From a checkpoint of a small transformer trained on Wikipedia: vocabulary 4372, 4.35M parameters.
Each number is 128 + 32 x the weight over its row's rms, rounded and kept within 0 to 255. Layers, rows and columns count from 0. The size above them is the row's rms in percent of the matrix's.

# layer 12 attention value, 128x128, rms 0.164, rows 43-63, columns 64-127
size [118 114 103 120 130 117 111 127 129 118 115 117 121 122 114 129 134 123 115 129 116]
[[100 126 126  94 151 173 100 112 100 123 214 159 103 120  92  99 129 126  70 125 173  72 149 140 113  71 115 138 148 110 204 130 123 102 116 120  97 119  99 237 156 141 124 114 106 118 123 149 145 133 123 135 145 133 182 142 122 136  69 156  61 103  93  88]
 [ 84 144 119 133 154 115  53 151 147 170 168 136 118 100  98 101 110 101 114  82 117 158 131 193 122 130  95 106  81 134 108 115 149  72 168 147 104 124 113 100 101 182 139 104 150 158  77 141 114 108  84 164  91 129 200 122  65  77 136 134  93 149 117 169]
 [173  99 137 104  77  94 150 175 115  89 101 154  97 150 172 140 144  75 136 158 107 175 128 135 158  66 140 173 161  80 157 183 142 100 184 129 247 124 128 135 109  95 121 109 106 112 114  77 132 115  98 126 124 123 136 194  66  98 166 152 100  74 104 129]
 [136  73  84 153 144  26 165 147 157 132  40 121  91  85 104 204 161 160 147 102 138 127 114  95  97 179  59 135  38 113  93 107 124 136 158 161 149 174 106 106  95 140 122  91 165  90 112  51 126 158 111  93 136  91  91  72 119 160 126  93 137 156 115 141]
 [178 139  95  98  44 166 174 150 148  87 145 177 128  97  98 106  82 146  75 128  95  39 119 156 129 117 136 110 158  72 199 119 112 135 108 141 121 143  93  90 177 153 113  78 117  58 136 125 149 121 147  98 126 100 168  92 121 122 124 133 124 115 135 179]
 [113 149 121 139  56 154 119 105  89 147  60 134 106  79 159 154 130  72  88 107 126 128 114 135 119  94 127 181  74 142 137  92 144 129 149 160 121 108 161 112  90 127  67 140  99 120 136 135  86 127  78 137 182 161 142 141 173  88 104 116 129 126 152 114]
 [141 123 102 141 175 114 106 145 101  99 194 119 109 155 131 127 115 124 155 174  96 133 152 161 109  76 115  90 160 150 173 142  99 115  60 120  80  72 138 128 114 146 107 122 191 164 134 116 130 150 200 131 168 202 123 110  85 111 120 135 133 129 102 178]
 [195 130  98 115 113  97 130 158 132 126 171 115  71 124 154 158 113 101  59  83 124  96  88  96 138  77 123  85 129 112 134 118 157  98 156 141 142 123 117 110  95 116 107  67 116 150 145  77 111 166 140 113 134 121 141 112 105 149 157 164 122  93 113 170]
 [206 127 168 114 186 124 133  90 143 130 117 163 150 102 122 134 142 134 151  40 100 138 143 133  95 147 146 103  88 131 138 117 116 129 131 105 107 150  98 158  97 128 110 106 131 195 118  90 162 142 129 114  11 133 110 112 139 127  87 130 168 107  75 174]
 [135 147 136 108  83 125 121 126 133 179 105  98 154  87 140  91 155 117  66  84  97 180 142 165 168 199 109 178  89 108  95 115 178 133 216 110 121 129 107 124 103  68  78  93 103 113  95 200 118 118 116 114 146 138 138 103 148 114 147 135 203  91 135  65]
 [138 147 129 133 128  59  75 169 142 154 105 109 116 123 137 129 181 101 119 134 146 176 133 193  51  53 172  74 200 115  75 108 208 115 141 125 206 121 141 105  99 136 137 102 158 115 141 119 103 127  97 127 118 155  94 126 160 126 107 124  77 131 165 113]
 [150 111 182 133 131 112 100 134 109 112 155  51 107 130 149 136 102 168 160 121  95  66  74  91 133 133 159  64  82 160  99 125 140  13  94 153 120 112 174 141 147 134  89 150 125 123 182 153 135 161  89  92 149 105 105 173 106 117 131 132 153 162 134  48]
 [165  68  88 136 138 110 113  97  81 129  63 165 124 123 133 180 171  90 181 113 127 142 126 154 150 145  80 175  81 136 126 163  78 156 118 104 124 160 124 163 100 113  85 129 101  50 121 177 145 154  96  78 231 137  93  97  95  88 109 120 132 136 114  96]
 [119 148 189 132 147  75 200 139 135 138  93 131 171 120 118  65 141 174 155 134  91 109 162  93 126 194 145 141  45 113 111 103 143 141 175 117 148 179 139  94 111  86 155  95  90  46 137 107 152  82 134 112 101 140 106 141 147 128 141 110 182 114 101 117]
 [ 90 132 109 193 102 118 189 175  70 222 104  95 166 133 139 107 137  80 164 117 171 139 129 109 178 155 136 149 112 190  94 143 170 147 154 124 155  86 166 133 107 103 172 170 111 129 112 152  81 161 101 158 137 101  70 110 134 113 195 106 166 152 159  33]
 [167 116 138 147 199 143  42  97 102  75 176 179 146 145 149 156  95  23 139 104  93 155 152 172 147 130 150 154 178 161 178 165  90 103 129 108 128 151 148 179 119 136 125 157 108 175 120 154 100 165 131 174 103 133 184 168  98  63 110 146 103 121 112 122]
 [122 151  64 122 105 123 187 120 119 144 158  88 147 119 132 112 127 175 171 153 123 139 124 142 101 134  88 137 123  90 101 100 127 119  69 134  56 186  97 151 118  97  90 165  95 162 156 176 137 118 132 100 141 130  82 154  93 159 124 116 149 151 125 137]
 [179 134 149  62 107 173 139 119 135  54 183 124 150 132 171  96 127 108 118 149 139 134  99  82  81  81 161 170 156  78 147 170 150 127  87 148 141 110 141  83  75 136 170 110  75 112 149 111  68 101 137 124  76 139 164 147  79 150 135 142 104 110 121 138]
 [162 151 136 132 132  93 115 106 125 130 136 156 134 139 147  97 135 176 113 172  85 123 106 114 157 176 117  96  92  60 119 141 118 100 107 103 105 106 123 117 195  81 123 128  68 157  64 115 170 103  99 141 146 146 151 129 145 195 120 154 157 112 162 144]
 [135 110 120 136  76 118 125 168  92  96  78  87 137 101 120 137 174 158  97 206 165 109 126 182 173 171 120 111 173 128 102  98 162 150 166 105 155  80  92 103 127 156 118 120 139  95 140 147 108 130 164 125 134 141 212 117  56 132 115 170 106 118 133 125]
 [113 181 149  93  74  90 205  77  83 113 155 143 141 133 148 117  97 165  98  86 125  88 106  62 133 130 133 117 111 140  98  74 167 106 172  96 117 148 142 158 134 117 106 145 158 155  79 136 112 165 115 158 105 113 161 189 118 215  99 133 183 101 113 126]]
# layer 12 attention output (transposed), 128x128, rms 0.166, rows 43-63, columns 64-127
size [119 114 106 129 132 115 109 129 122 119 118 118 121 122 115 126 141 123 118 124 121]
[[155 116  99 112  84 143 175 126 184 124 129 141 104 123 132 107 158  91 209 158 125 129  74  74 148 194 133 142 163 100  70 124 109 117 243 124 119  50 117 169 168 116 135 113  98 136 124 119  94 103 161  99 113 103 142 154  95  96 166 118 136 137  75 169]
 [156 163 121 223 159  81  95 142 126 108  37 138 119  61 123 153 143 147 156 123 121 165 166 129 116 110 128 100 113 157 122 129 127 101 122 139 129 106 135  83 161 125 151 197 145 108 183 138 124 149 188 146 100 110 130 121 126 153 144 159  79 175  90  71]
 [106 128 130 166 125  83 107 146 139 148 156  60 161 135 144 119  69 160  56 149 166 108 123 165  89 146 178  88 141 160 139 123 133 121 140 125 103 123 148 144  98 135 149 157 160 173 142 163  69 106 188 100  97 144 112 138 122 124 124  80 103 109 154 125]
 [102 123 122 144  93 158 159 150 101 112 126 139  81 114 169 125 182 102  58 118  65 122 107 136 142  89 107 118  75 164 147 234 159 110 148 137 175 187 175 112 137 134 111 166 139 112 111 129 197 132 140 109 124 112 119 134 165 118 112 144 131 138 205 141]
 [102  84 121 140  98 123 151 142 157  92 119 141 167 134 162  86 123 105 140 142  93 151 153  89  59  74 104 125 178 142  64 145  64 172 121 148 185  63 147  23 109  94  73 152 189 160 170 114 155 153 101 118 134 123 188 108 117 113 174 129 182 148  95 152]
 [102  92  95  97 184  70 154 136 117 143  80 127 130 106 109 172 101 132 113  68 143 115 204 136 119 133  92 105 129 155  53 141 121  93  85 150 140 125 102 140 140 133 183 117 110 122 127 118 158 140 141  95  69  90 134 151  83 116 115 220 124 163 126 108]
 [105 137  99 106 184 120 129 100 133 123 108 140  84 125 138 167 135 118 112 128 183  88  95  63 166  77 144 157 191  82 119 146 117 118 150 138 123 115 192 134 118 115 117 156 144 152 114 204 101 134  97 138 103 129 109  98 111 164 190 121  69 104 132 114]
 [ 90 151 140 161 161 159 180 147 147 105 121 128  43 121 164 191 118 159 140 156 120 125 173  72 119 130  18 116 201 181 155 165 128  99 141 139 173 160 149 105 147 121 121 128 148 139 152 146 154 144 126  94 114 153  61  92 115 109 100 128  87 159 156 108]
 [135 115 157 146 110 108 122 219 126 118 124  92 114 176 168 110 154 135 114 125 130 113 122  72 156  97 125  43 142 145 179 176 117 131 106 158 117 166 116  50 152 136  58 169 133 158  90 155 133 144  80 148 160 168 117 116 129 110 163 126 164 142 150  65]
 [183 136  97 116 172 130 103 109  94 173 112  74 109 149  90 122 110 140 112 114 116 145 222 141 113 126 124 114 107 147  88  85  86 123 132 125 158 161 138  87 129 117 201 151 148 136 147  77 161 113 130 113 120 124 183 148 125 152 119 193 125 173 110  93]
 [ 29 173 164 157 134 107 115 101 165  93 113 109 140  58 120 165  43 173 129 101 100 129 122 167 163 150 149 137 167 147  97  98 117 153 116 173 107 128 104 143 106 173 208 106 132  90 102 114 153 177 113 101 119 164 100 163 144 141 111 120 122 142 128  96]
 [122 148 161  90 158  87 136 219 115 131 104 171 106 123 121 118 144 165 126 118 197 173 136  90 154 173 120 181 152 109 125  54 120 136  82 117  78 152  83  89  77 102 114 117 159 100 102 116 101  76 156 182 102 105 103 101 116 175 100 107  77 113 134  88]
 [152  69 122  96 156  85 162 106 164 100 144 101 112 124 145  99 145  82  64 117 149  38 141 129 163  82 142 120  61 111  94 162 147 100 186 150 149 113 192 153 137 111 128 162  82 171  98 130 132  83 148 115 108 121 152 101 160 129 122 167 113  82 184 159]
 [184 145 154 112  88 147 115 179  65 134 193  90 184 143 155 119 112 111 128  79 117 200 122 173 160 123 137  94  72 140 115  93  73 148 108  77 131 165 114 121 142 177 131 121 156 131 122  83 170 171  98 117 138 111 158 141 183 172 122 139 148 160 164 102]
 [152 135 145 143 154 131  93 106 104 108 130 117 105 130  66 143  88 114 197 117 138 117 145 173 147 108 131 155  73 113 124  85 165 148 109 123 128 124   0 152 147 168 141 110 128 101 102  87 147 142 147 101 139 146 125 166 151 163  98 102 111 128 117 123]
 [205 122 165 170 153  77 118 132 191 108 156  96 140 101 104 156 124 160 127 140 223  98 104 119 108 107 108  90 181 132 179 127 166 113 127 121  72 108 109 149 144 120 152 167 114 149 154 180  53  99 168 158 125 121 114 144 125  94 176 119 122 144 100 113]
 [ 90 117 128 128 134 107 131 146  91 163  91 155  97 163 138 135 107 191 128 152 166  75 153 170 144 155 122 129 144 155 148 150  79 116 134 156 169 129 170 176 116 124  70  77  87 122 142 118 122  94  91  68 107 113 207 110 109 127 113 166 178 122 133  97]
 [ 94 112  96 117 122 125 128 140 144 123 165 129 151 116 120 145  63 159 116 190 101  95 119 142  80 196 175  79 184 132 157 129 132 130  53 107 124 106 183 159 185 108  98 111 107 205 161 170 111  90 106 105  96 133  81 117  58 120  98 108 159 157 108 155]
 [142  78 160  93 116 116  90 156 123 165 165 103 126 108 165  91 137 120 173  94  99 108 121 137 131 116  95 168 136 167 169 141  82 115  80  86 142 121 168 107 118 123  76 179 129 108 124  79  96 121 125 130 144 154 158  71 113 104  91 131 125 141 117  92]
 [123  91  87  93 135  94 160 108 126 147 157 136 148 152 112 124  86 147  91 177  47 133 164 130  64 113 193 104  92 139 106  57  93 127 129 103 165 135 209 153  65 113 136 154 145 124 180 109 168 162 189 151 108  70  75 155  77 133 146 126  66 110 108 119]
 [157 157 103 106  70  91  86 187  64 174 148 192  97 150  85 119 140 164 174 128 159 150 156 133 136 136 147 110 161 171  76 125 141 143 161 144  95 182 162 159 135 132  61 126 113 100 128 122  56 143 137 136 126 127 126 140 122  65 171 129  80 156 114 123]]
# layer 12 attention query, 128x128, rms 0.113, rows 64-95, columns 64-127
size [ 79  66  63  72  82  83  71  69  72  80  74  82  86  90  86  84  81  98  85 122  93 106 106 104  94 106 112 108 103 107 111 103]
[[102 152 129  96 123 156 121 153 129 151 137 137 171  70 129  71  77 118 165 104 164 143 111 173 149 118 108 121 122 129 202 230 214 117 114 110 150 167 127 127 131 198  83 114 122 140 139 169 182 138 136 123 164 114 115  90 128  80 152 156 140 106  99 105]
 [ 97 145 126 158 109 145 164  85 151  92 117 111 159 134 139 128 118 173  87 138 116 121 164  94  74 113 127  87  93 191 118 160  71 141 105 113 115 157 139 135 147 104 138 178 154 128 163  91 150 128 122 141  98 103 127  60 170  83 115 126  88 117 150 141]
 [ 77 175  87 148 129 121 114 129 117 109 145 122 228 124 111  66 109 181  84 106 167 134  55 102 120 139 138 142 186  79 112 126 148 144 147 125 172  72 158  92 145 134  94  73 110 152 121 174 178 154 141 166 128 116 144  94 119 116 117  88 167  84 131 146]
 [142 174 156 121 127 139 149 164 164 131 125 189 126 131 112 159 112 107 126 124 142 156 131 165 161 134 116  89 136 106 163 152 160 143  94 120 165 168 141 143 152 212 103 130  90  79 130 104 165 105 117 181 147 107 168 165  78 133 131 168 115 112 127 102]
 [195 114 145 146 155 124 151 125 120  63 121 143  70 133 172 153 180 136 141 140 152 136 127  76 117 130 129 108 103 139 100 124 139 125 150 155  89  79 112 105 185  71 156 126 136 165 161 121 146 137 120 100  88 126 149  64 208 128 155 156  76 131 165 130]
 [154 124  92 112 138 223 109 174 150  97 143  89 118 123 109  97 122 152 104 131 116 150 144 118 116 119 162 158 131 116 109 105  33 125 125 144 164  82 151  88 138  56 148 105  89 112 139 154  91 146 148  90 107 141 113  75 129 171 149 116 121 160 118  84]
 [ 94 143  97 107 119 119 109 139 142 127 101 155 159 131 151 183 110 159  63 152 126 124 101 111  93 130 161 120 102 177 101  88 113 148 146 166 126 160 173 204  70 101 136 142  78  82 164 127 176 118 127 133 153 197 145 196 119 114 135 145 134 139 122 190]
 [119 158 148 165  97 147  89 110 136 125 148  91 135 133 146  92 211 126 133 111 188  99 144 151 140 137 111 102  76 156 139 149 147 175 153 140  97 107 128 122  68  94 136 174 187 155 149  91 101 130  86 139 163 127 116  51 164  99  86 142 143 121 105  89]
 [130 107 125 158 160 174 180 189 110 105 158 124 138 145  84 144 169 129 105 135 142 159 110 141 160 110 121 123 139 120 144 117  87 118  73 143 100 130 142  94 165  70 162 116 132 140 109 142  82 149  98 106 100  89 132 119  92 104 123  76 188  99 125 147]
 [120 124 112  69 105 111 106 126 131  99 140 114 130 143 147  88 141 147 133 154 147  78 105 126 118 132 148 106 125 150 108 132 171 157  65 115 120 154 137 119  93 104  34 122 136 144  96 137 144 125 158 121 110 128 107 162 136 149 182 146 132 106  95 118]
 [ 90 144 152 105 122  52 105 109 172 127  84 151 110 163 148 136  99 118 143 119 106  79 120  85 104 134 138 131 175 124 108 120 128 160 159 165 147 103 148 166  94 162  99 119 144  99 108 110 165 110 130 126 160 180 129 164 140 141 137 161 130 127 124 151]
 [111 148  91 102 182 185 146 190 145 103 116 121 163 129 140 154 148 211 120 105 131 111 175 100 140 102 163 174 123 138 123  73  88 140 108 109 152  57  99 128 118 110 124 137 147  92 118 111 117 117  91 108 155 152 106  93 156  85 129 181 189 133  95 149]
 [188 100 117  91 118  13 150 139 112 115  90 124  64 132 129 113 179 113 150 102 123 115 133 120 153 128 178 147 197 142 109 143 130 132 125 219 162 114  90 128 142 138 146 159 163 158 125 126 155  81  80 118 116 119 105 172 130 125  98  82 124 167 182 149]
 [ 88 130 124 167 134 202  88 124 124 133 187 116 122 131 123  64 104 160 125 178 185 129 117  89 153 132 143  97 136 114 106 164 141 146 172 126 184 172 176 105 151 146  99  80 146 178  96  91 181 134 164 151  83 127 141 141 103 100  99 130 137 120  79  74]
 [137 166  91 192 135 184 118 169 126 116 162  62 177 131 128 173 121 187 164 154 130 127 154 187 105 117  92 125 101 119 109  43 133 152 159  76 153 129 157 175  91  79  74 135 124 101 176 128 159 163 147 140 132 144 149 164 134 128 122 152  95  56  81 166]
 [175  87  58 147 112 147 154 101 167  82 183 107 162  93 141 112  70  71  98 176 106 179 142 163 101 146  79 100  77 131 150 110 186 145 153 103 138 157 125 146 105 132  55  70 128 100 145 105 143 129 127 118  93 144 154 163 154 126 167 109  87 184 134 112]
 [ 58 135 152 171 150 110  77  70  81 114 174 176 119 162 166 174  37 153 144 159 118  94 133 105  92 123  97 119 152 120  56 105 128 113 147 108 117 122 161 169 104 123 125 107 188 124 111 147 169  80 117 169 115 139 121 186 163 145 128 133 130 131  60 170]
 [170 128 109 146 123  80 169 146  69 101  98 132 115 108 150 160 185 159 146 119 152 146 116 111 105 191 192 160 137 110 122  93 102  54  82 185 142 109  71 154 147 127 174 162  77 128 159 176 156  72 107  92 140 135 121 108 136  98 148 167 214 152 137 136]
 [ 93  86 100 118 152 158 110  99 171 126 135 133 149 123 119  93 142 119 111 133 133 165 144  63 131 171 170  71 151 119 163 122 141 128 107 137 127 130 128  57 168 117 165 208 167 120 138 122 138 155  98 109 124  87 119 170  76 178 148  91 194  98 122  70]
 [ 92 187 109 159 125 170 105 169 140 145 187 131 142 160 171 179 109 158 138 110 107 113 148 152  97 154  96 119 112 152 131  82 111 183 173  84 138 130 163 146  90 127 115 131 179  50 154 173 174 138 109 169 121 145 141 131 143 168 109 180 107  62  67 103]
 [138 127 172  93 148  87  79 116 150 156 196 136 158 134 144 123  60 160 140 154 165 135 180 120 170 162 118 175 132 126 150 151 134  79 111  97 127 164 123 160 108  80 154 137 162 157 175  89 174 110  76 188 134 127 170 135 189  65 146 125 161 133 141 103]
 [115 135 124 137 192 121 146 191  82 172 104 188  85 129 164 134 149 128 136 175 195 154 116 147 142 137  82 116 126 113 118 136 147  89 109 107 110 149 188 103 170 162 107 185 117 141 135  98 124 159  93 155 111 174  75 128 177 159 144  79 174 139 118 133]
 [143 166 108  68 142  88 150 103 145 137 114 115 109  63 168 132 176 119 130  92 140 116 108 141 132 124 143 104 135 120 138 201 144 132 119 103 122  76  74 136 135 165 155 118  84  80 107  73 209 113 134 118  67  71 157  65 153 162  95 110 158 127 192  91]
 [133 126 152 163 127 120 121  69  86 143  99 120 135 149 106 116 112  78 102 165 133 185 178  88  83 108  91 147 158 118  87 101  69 102 141  84 170 125  59 173 132 116 142 154 201 114  99 155 129 133 169  81 133 135  73 154 139 119 153 119 139 112 172 202]
 [ 64 109  64 143  73 102 156 163 145 155 106 143  84 113 128 141 163 184 142  78 156 108 109 131 148 141  97 147 146 143  87 105 138  92 113 140 110  64 116 113 120 161 123 117 144 144 136 204 156 135 152 124 120 166 136 165 128  85 125 110  82 107 145  89]
 [118 108  81  81 197 153 183  99 110 112 144 112 119 111 105 163 158  91 160 113 144 120  78 148 147 101 132 218 136 120 110 116 118 105 108 150 132 105 129 109 118 186 139  79 165 164 140 101 171 136 129 111 141  78 137 144 151 138 130 136 135 142 109 125]
 [116  63  73 125 123 129 129  89 113 155 117 147 104  64 122 126 124 150 149 195 119 103 163 149 121 139 136 109 117 110 148  93 119 229 103 143 141 110 116  87 156 169  84 106 159  95 109 129 148 154  88 142 118  96 106 140 151 167 132 167 129 106 151  83]
 [138 126 128 123  73 158 127 108 169 182 150  78  83 122 159 132 132 102 156 134 141 120 123 158 173 161 115 142 152 152 109  94 103 130 160 182 132 116 129 114 145 150 152 116 149 137 186 176 101  97 119 125 141  93 105 142 228  87 155 115 116 124 132 121]
 [130 140 113 201 116  58 211 133 162  48 101 125 108 122 171 160 149  94 125  91  88 102  62 141 112  83  78 110  92 128 101 116 106  61 154 155  72 100  99 173 176 100 137 131  96 158 114 157  98 158 118  80  59  91 154 133 152  97 134 112 132 135  80 111]
 [161  92 108 127 119 181 129  80  92 153 101 164  77  92 126 129  84 106  54 103 136 127 168 112 165  93  52 106 155 116 180  82 139 144 191 157 159 113 155 140 162 121 119 136 127 140 117 147 200 143 101 165  94  26  67 154 178 111 149  73 169 127 171 135]
 [ 77 149  84 207 119 162 101 130 139 119 169 123 133 118 124 102 147 110 124  87 152 133 131 133 133 147 143 109 168 147 179  81 153 196 152 155  99 149 165 186  74 178  80 140 102 109 103 111 114  78  52 148  86 143 106 115 137 129 148 128 127 150 139 134]
 [144 117 151  99 145 148  33 124 169 175 146 124 170 140 115 116 131 162 100 135 143  70 104 130  34 163  97 130 129 130 192 117 143 111 154  60 162 122 218 123  91  93  96 105  79  87 123 126  95 148 151 134 116 127 127 143 117 136 102  87  99 116 149 112]]
# layer 12 attention key, 128x128, rms 0.112, rows 64-94, columns 64-127
size [ 67  85  62  56  73  78  81  68  67  71  51  71  67  84  63 108 100  96 107  95  92 104 115 116  98  98 113 109 103 118 113]
[[125 117 168 148 184 143 123 125  87 172 118 193  85 160 122 144 156 160  89 182  86 136 108 127 158 105 186  83  81 140  92  60 139 112 113 134  99 133 109  89 200  79  80  90 179 116 130 139 147 159  78 172  82 106 139  94 118 145 138 149 121 138 135 143]
 [158 157  89  91 161 136 154 170 123 145 162 116  36  87 126  86 159 142 161 161 129 128 126 156 150  63  78 118 151  86 156 155 146 151 148 147 187 105 105 157 143 138 111  96 160 169 104  90 102 129 111 114 112  97  68 196 119 186 118 128 155 155 111 129]
 [109 137 111 140 147 181 131 140 136  89 132 171 116 127 106 163 112 183 142 126 140 150  93 154 129  88 147 122 153  82 136 169 208  61 104  78 116 164 112 133 139 116 162 122 121 125 193 219 101 172 134 133 153  66  53 146 144 166 126 145 121 166 113 128]
 [164  80 174 105 172  84 132 124 104 144  44  94   7 119 100  73 146 107 112 164  85 145 140 158 146 126 140 147 128 114  79 123 110 103 115 130  82  95 109 129 169 118 164 122 150 139 128 152 153 136 109 103  54 130 118  82 154  91 122 130 109 155  74 185]
 [116 125  50 107 124 126 134 141 162 125 125 151 195 105 156  50 134 144  64  81 119 119 134 136 110 141 145 111 161 114 188 130 186 135 138 117 177 119 174 168  63 135  74 110 100  60  72  78 128 119 125 142 146 185 151 169 101 126 107 151 134  74 107 117]
 [123 158  71 111  27 148 139 110 107 135 163 153 150 114 183 106 137 142 141  96 157 108 139 124  66 100  95 118 117 154 108  91 123 149  88 114 147 126  74 166 102 141  94 118 130 158 120 146 115 185 106  62 169 132 164 143 137  45 149 161 175  95  89 186]
 [126  93 195 215 144 101 116  82 120 112 111  70 151  86  58 166  86  87 143 128 114 134 132 109 131 164 162 171 182 120 118  82 105 138 133  96  45 122 126 114 133 166 162 155 114 147 135 127 136 141 116 163 146  80 135  51  80 150 134 128 141  72 169  70]
 [160 161 115 170 166 124 123  91 137 181  63 100 124 157 126 111 130  77 180 178  95 129 108  99  89 150 129 150 122 107 126 114  91  79  75 119 104 100 150 148 112 165  81 115 159 143 129  94  96 121 123 146 160 103 128 119  48 109 160 155  70 189 111 103]
 [121 191  96  77 141 141 194  98 166 139 123 180 139 161 177  90 135 139 192 153  94  96 154 131 129  80 131 137 111 170 129 173 202 143 145 130 187 115 155 149 113 158 103 125 107 127 137  91 153  75 117 144 123 175 152 196 135 159 118  84 108 174 195 126]
 [ 71  99 160 172  82 140 127 105 168 145 164  96 172 111  87 157 141 105  74 136 151 138 128 116 109  90 136 104 141 127 130 106 127 174 152 108 128 109  98 125 136 129  76 130 122 123  88 153 152 134 102 209 189 148 167 133 158  85 137  96 122 124 114 102]
 [117 118 133 181 117 137 158 180 105 149 200  96 151 127 119 109 120 146 101  97 137  90 105 107 135  98 115 136 126 120 140  83 106 141 114 145 132 218 124 143 173 110  87 133 160  91 127 208  98 138 117 107 158  72 123 129 131  88 148 152 184 119  85 122]
 [ 83 118 134 183 112 108 145  36 154 112 156 144  98 139 146  98 108  85 133 124 105 103 123 118 124  93 129 159 180 171  98 111 136 124 111 121  89 129 121  97 116  95 105  93 100 112 129 195 174 128 158 139 145 107  86 142 133  96  96 169 152 128 124 111]
 [167 112 107 138  80  96 121 173 150 155  86 169 138  66  84 171 124 151 143  93 125 164 182  50 101 135 167 176 185 153 160  64 179 140 167 131 132 107 118 150 143 192  89 170 125 169  94 135 183  99  39 139 122 118 130 155  92 200 117 129 154  94 128 101]
 [105 143 141 143 111 167 137  84  86  85  99 160 114 144 156 108 120 110 102 172 194 124  68 147 123 108 116 127  95 119 128 134 156  48 162 135 186 133  70 155 144 102  93 127  77 110 102 103  70 129 180  73 151 132 161 131 147 172 117 180  83 145 111 161]
 [136 193 143 123 139 109 131 106  98  88 143 120 153 158 139 131 160 164 126 172 146 103 115 187 107 143  90  84  93 168 146 139 172 128 133 170 114 160 100  91  97  67 181 118 144 126 116 124 148 177 122  85  83 123 147 135 141 144  76 138 113 154 163 170]
 [138 124 141 118 152 111 115 149  71 152 121 123  91 131 144 126  70 127 138  90 143 152 136 104 125 143 138 116 124 132 155  95 161 134  86 105  70  90 153 138 112 160 187 155 135  96  97 102 192 127  83 176  87 127 118  94 154 126 103 137 148 137 176 128]
 [ 97 183 104 161 163 150 131 130  98 153 152 113 137 155 171 123 158 214  90 127 185 120 119 137 109 149 102 149 136 135  86 154 133 130 124 155 199 107  86 116 130 111 118 141 177 113 105 119 120 127 125 149 116 126 111 218  99  64  95 179 159 109 123 160]
 [108 150 104 154  90  77 122 153  99 144  77 182  73  91 137 120 122 127 120 100 122 122 180 131  99 155 199 132 143 178  91 152  99 142 110 127 129 159 167 151 145 164 148  62 146 158 110 159 120  68 139 156 137 140 135 103 154  97 128 153 206  82 108 146]
 [138  69 125 120 117 137 156 120 132 125 115 127  94 123  86  86 129 134 138 136 161 149 120  89 126 148 134 211 126 132 190 115 127 130 134 108 148 196 114 106 102 121 113 162 109 186 128 159 125 158 186 121 143 136 131 109 149 181 129 122 104 106  65 119]
 [138 148 130 134 148 127 125 172 152 120 152 153 171 170 159  92 134 131 114 160 106 134 113 119 112  77 133 144  97  66 180 160 127 147 149 156 156 163 122 125 124  89  96 177 127 132  98 133  85 144 114 133 101 124 127 107 104 144 127 131 134 192 137 121]
 [125 106 140 130 139 104 143  94 134 144 146 125 181 121 182 100 144 159 113 188 103 154 116 172 168  69 125 106 126 140 121 165 113  99 170  86 119 129 103 116  63 127 144  96  96 132 139 124  79 156 142 138 112 136 110 128 126  99 126 138 134 177  38  73]
 [163 115 143 114 134 134 141 137  78 164 144  96  68 138 124 144 100  76 130 163 176 167 176 129 109 105  92 118 166 141 129 117 164 120 165 161 143 135 183  81 145 147 214 134 110  90 116  59 156 129 129 132 146 126 127 119 121 165 106 127 161 134 135 159]
 [155  83 106  93 165 140 102 156 103 118 127 105 133 109 113 125 143  91 122 111 122 155  37  98 118 148 106 133 147 125 136 151 144 120  95 146 119  83 161 160 123 146 182  81 153 105  73  45 107  82 144 150 134 130  99  72 168 190 143 130 173 120 152 140]
 [169  55 128 134 131 134 141 108 132 163 121 141  75 139 147  83  80 122 155 129 148 183 173  84  69 147 163 126 127 106  90 133 113  72 120 138 144 136 104 142 158 160 131 139 140 139 152 165 126 153 124 108 115 175 101 153 137  90 116  73 144 151 197 114]
 [139 159 135 109 106 150 190 128 137  98 112 154 107 120 119 174 127 156 163  89 127  74 138 151 123 139  98 114 112 200 134  84 126 143 133 134  97  87 168 153 172 155 193 125 175 117 135 135 120  71 126 142 166 131 164 145 129  86 166 102 108  81 129 150]
 [156 125  91  56 112 102 147 136 153 148 113 105 169  83 132 134 136 100 157 179 110 111 134 138 153 173 102 166 166 166 199 147 196 129 110 133 105 134 129 166 105 177  75  87 145 129 101 194 150 133 105 108 119 102  96  94 154 139 104 186 106 136 124 219]
 [115 137 117 152 165 143 152 116  87 194 146 135  74 135 139 119 122  84 126 121  78 104 159  66 107 189  75  97 110 109  97 100 154 193  92 154 133 112 142 175  91 142 160 134 141 115 167 126 167 108 101 183 138 138 113 126 156 171 144 202 140 130 120 142]
 [136 121 133 139 119 106 186 101 142  97 145 122 162 165 129 100  78 177 125 125 109 201 154 103  98 115 150 126 133 219 153  71 167  71 129  79 136  94 143 129 106 125  87 137 136 112 154 170 110  94  28 120 110  80 148  94 125 164 125  76 113 175 137 150]
 [178 102 106 104  84  65 156 150 188  83 122 141 152  69 100 146 154 125  70 164 128 154 170 145 118 111 145 146 147 117 111 164 130 122  66 161 116 150 167 159 143 112  90 119 155 158 112  81 114 124  79  35 160  66 146 133 111 186 139  37 135 131 129 131]
 [114  92 102 108 213 209 144  92 110 114 148  84 134  84 117  92  88 110  90  94 121 175  76 128 185 112  57 142 148 104 152  53 130  81 115 111 143 151 152 111 151 177 161 109 122 112 129 113 123 160 160 173 116 123  97 146 166  91 146  95  93 124 123  95]
 [ 74 121 133 148 119 117 113 138  94 112 162 154  32 141 144 174 131 102 150  87 133 145  90 131 158 165 109  94 152 130 141  99 161 125  87  91 136 110 150 183  42  99 147 124 173 101 149 186  95 113 152 144 107 109 137 107 171 136  63  92 115 127 151 108]]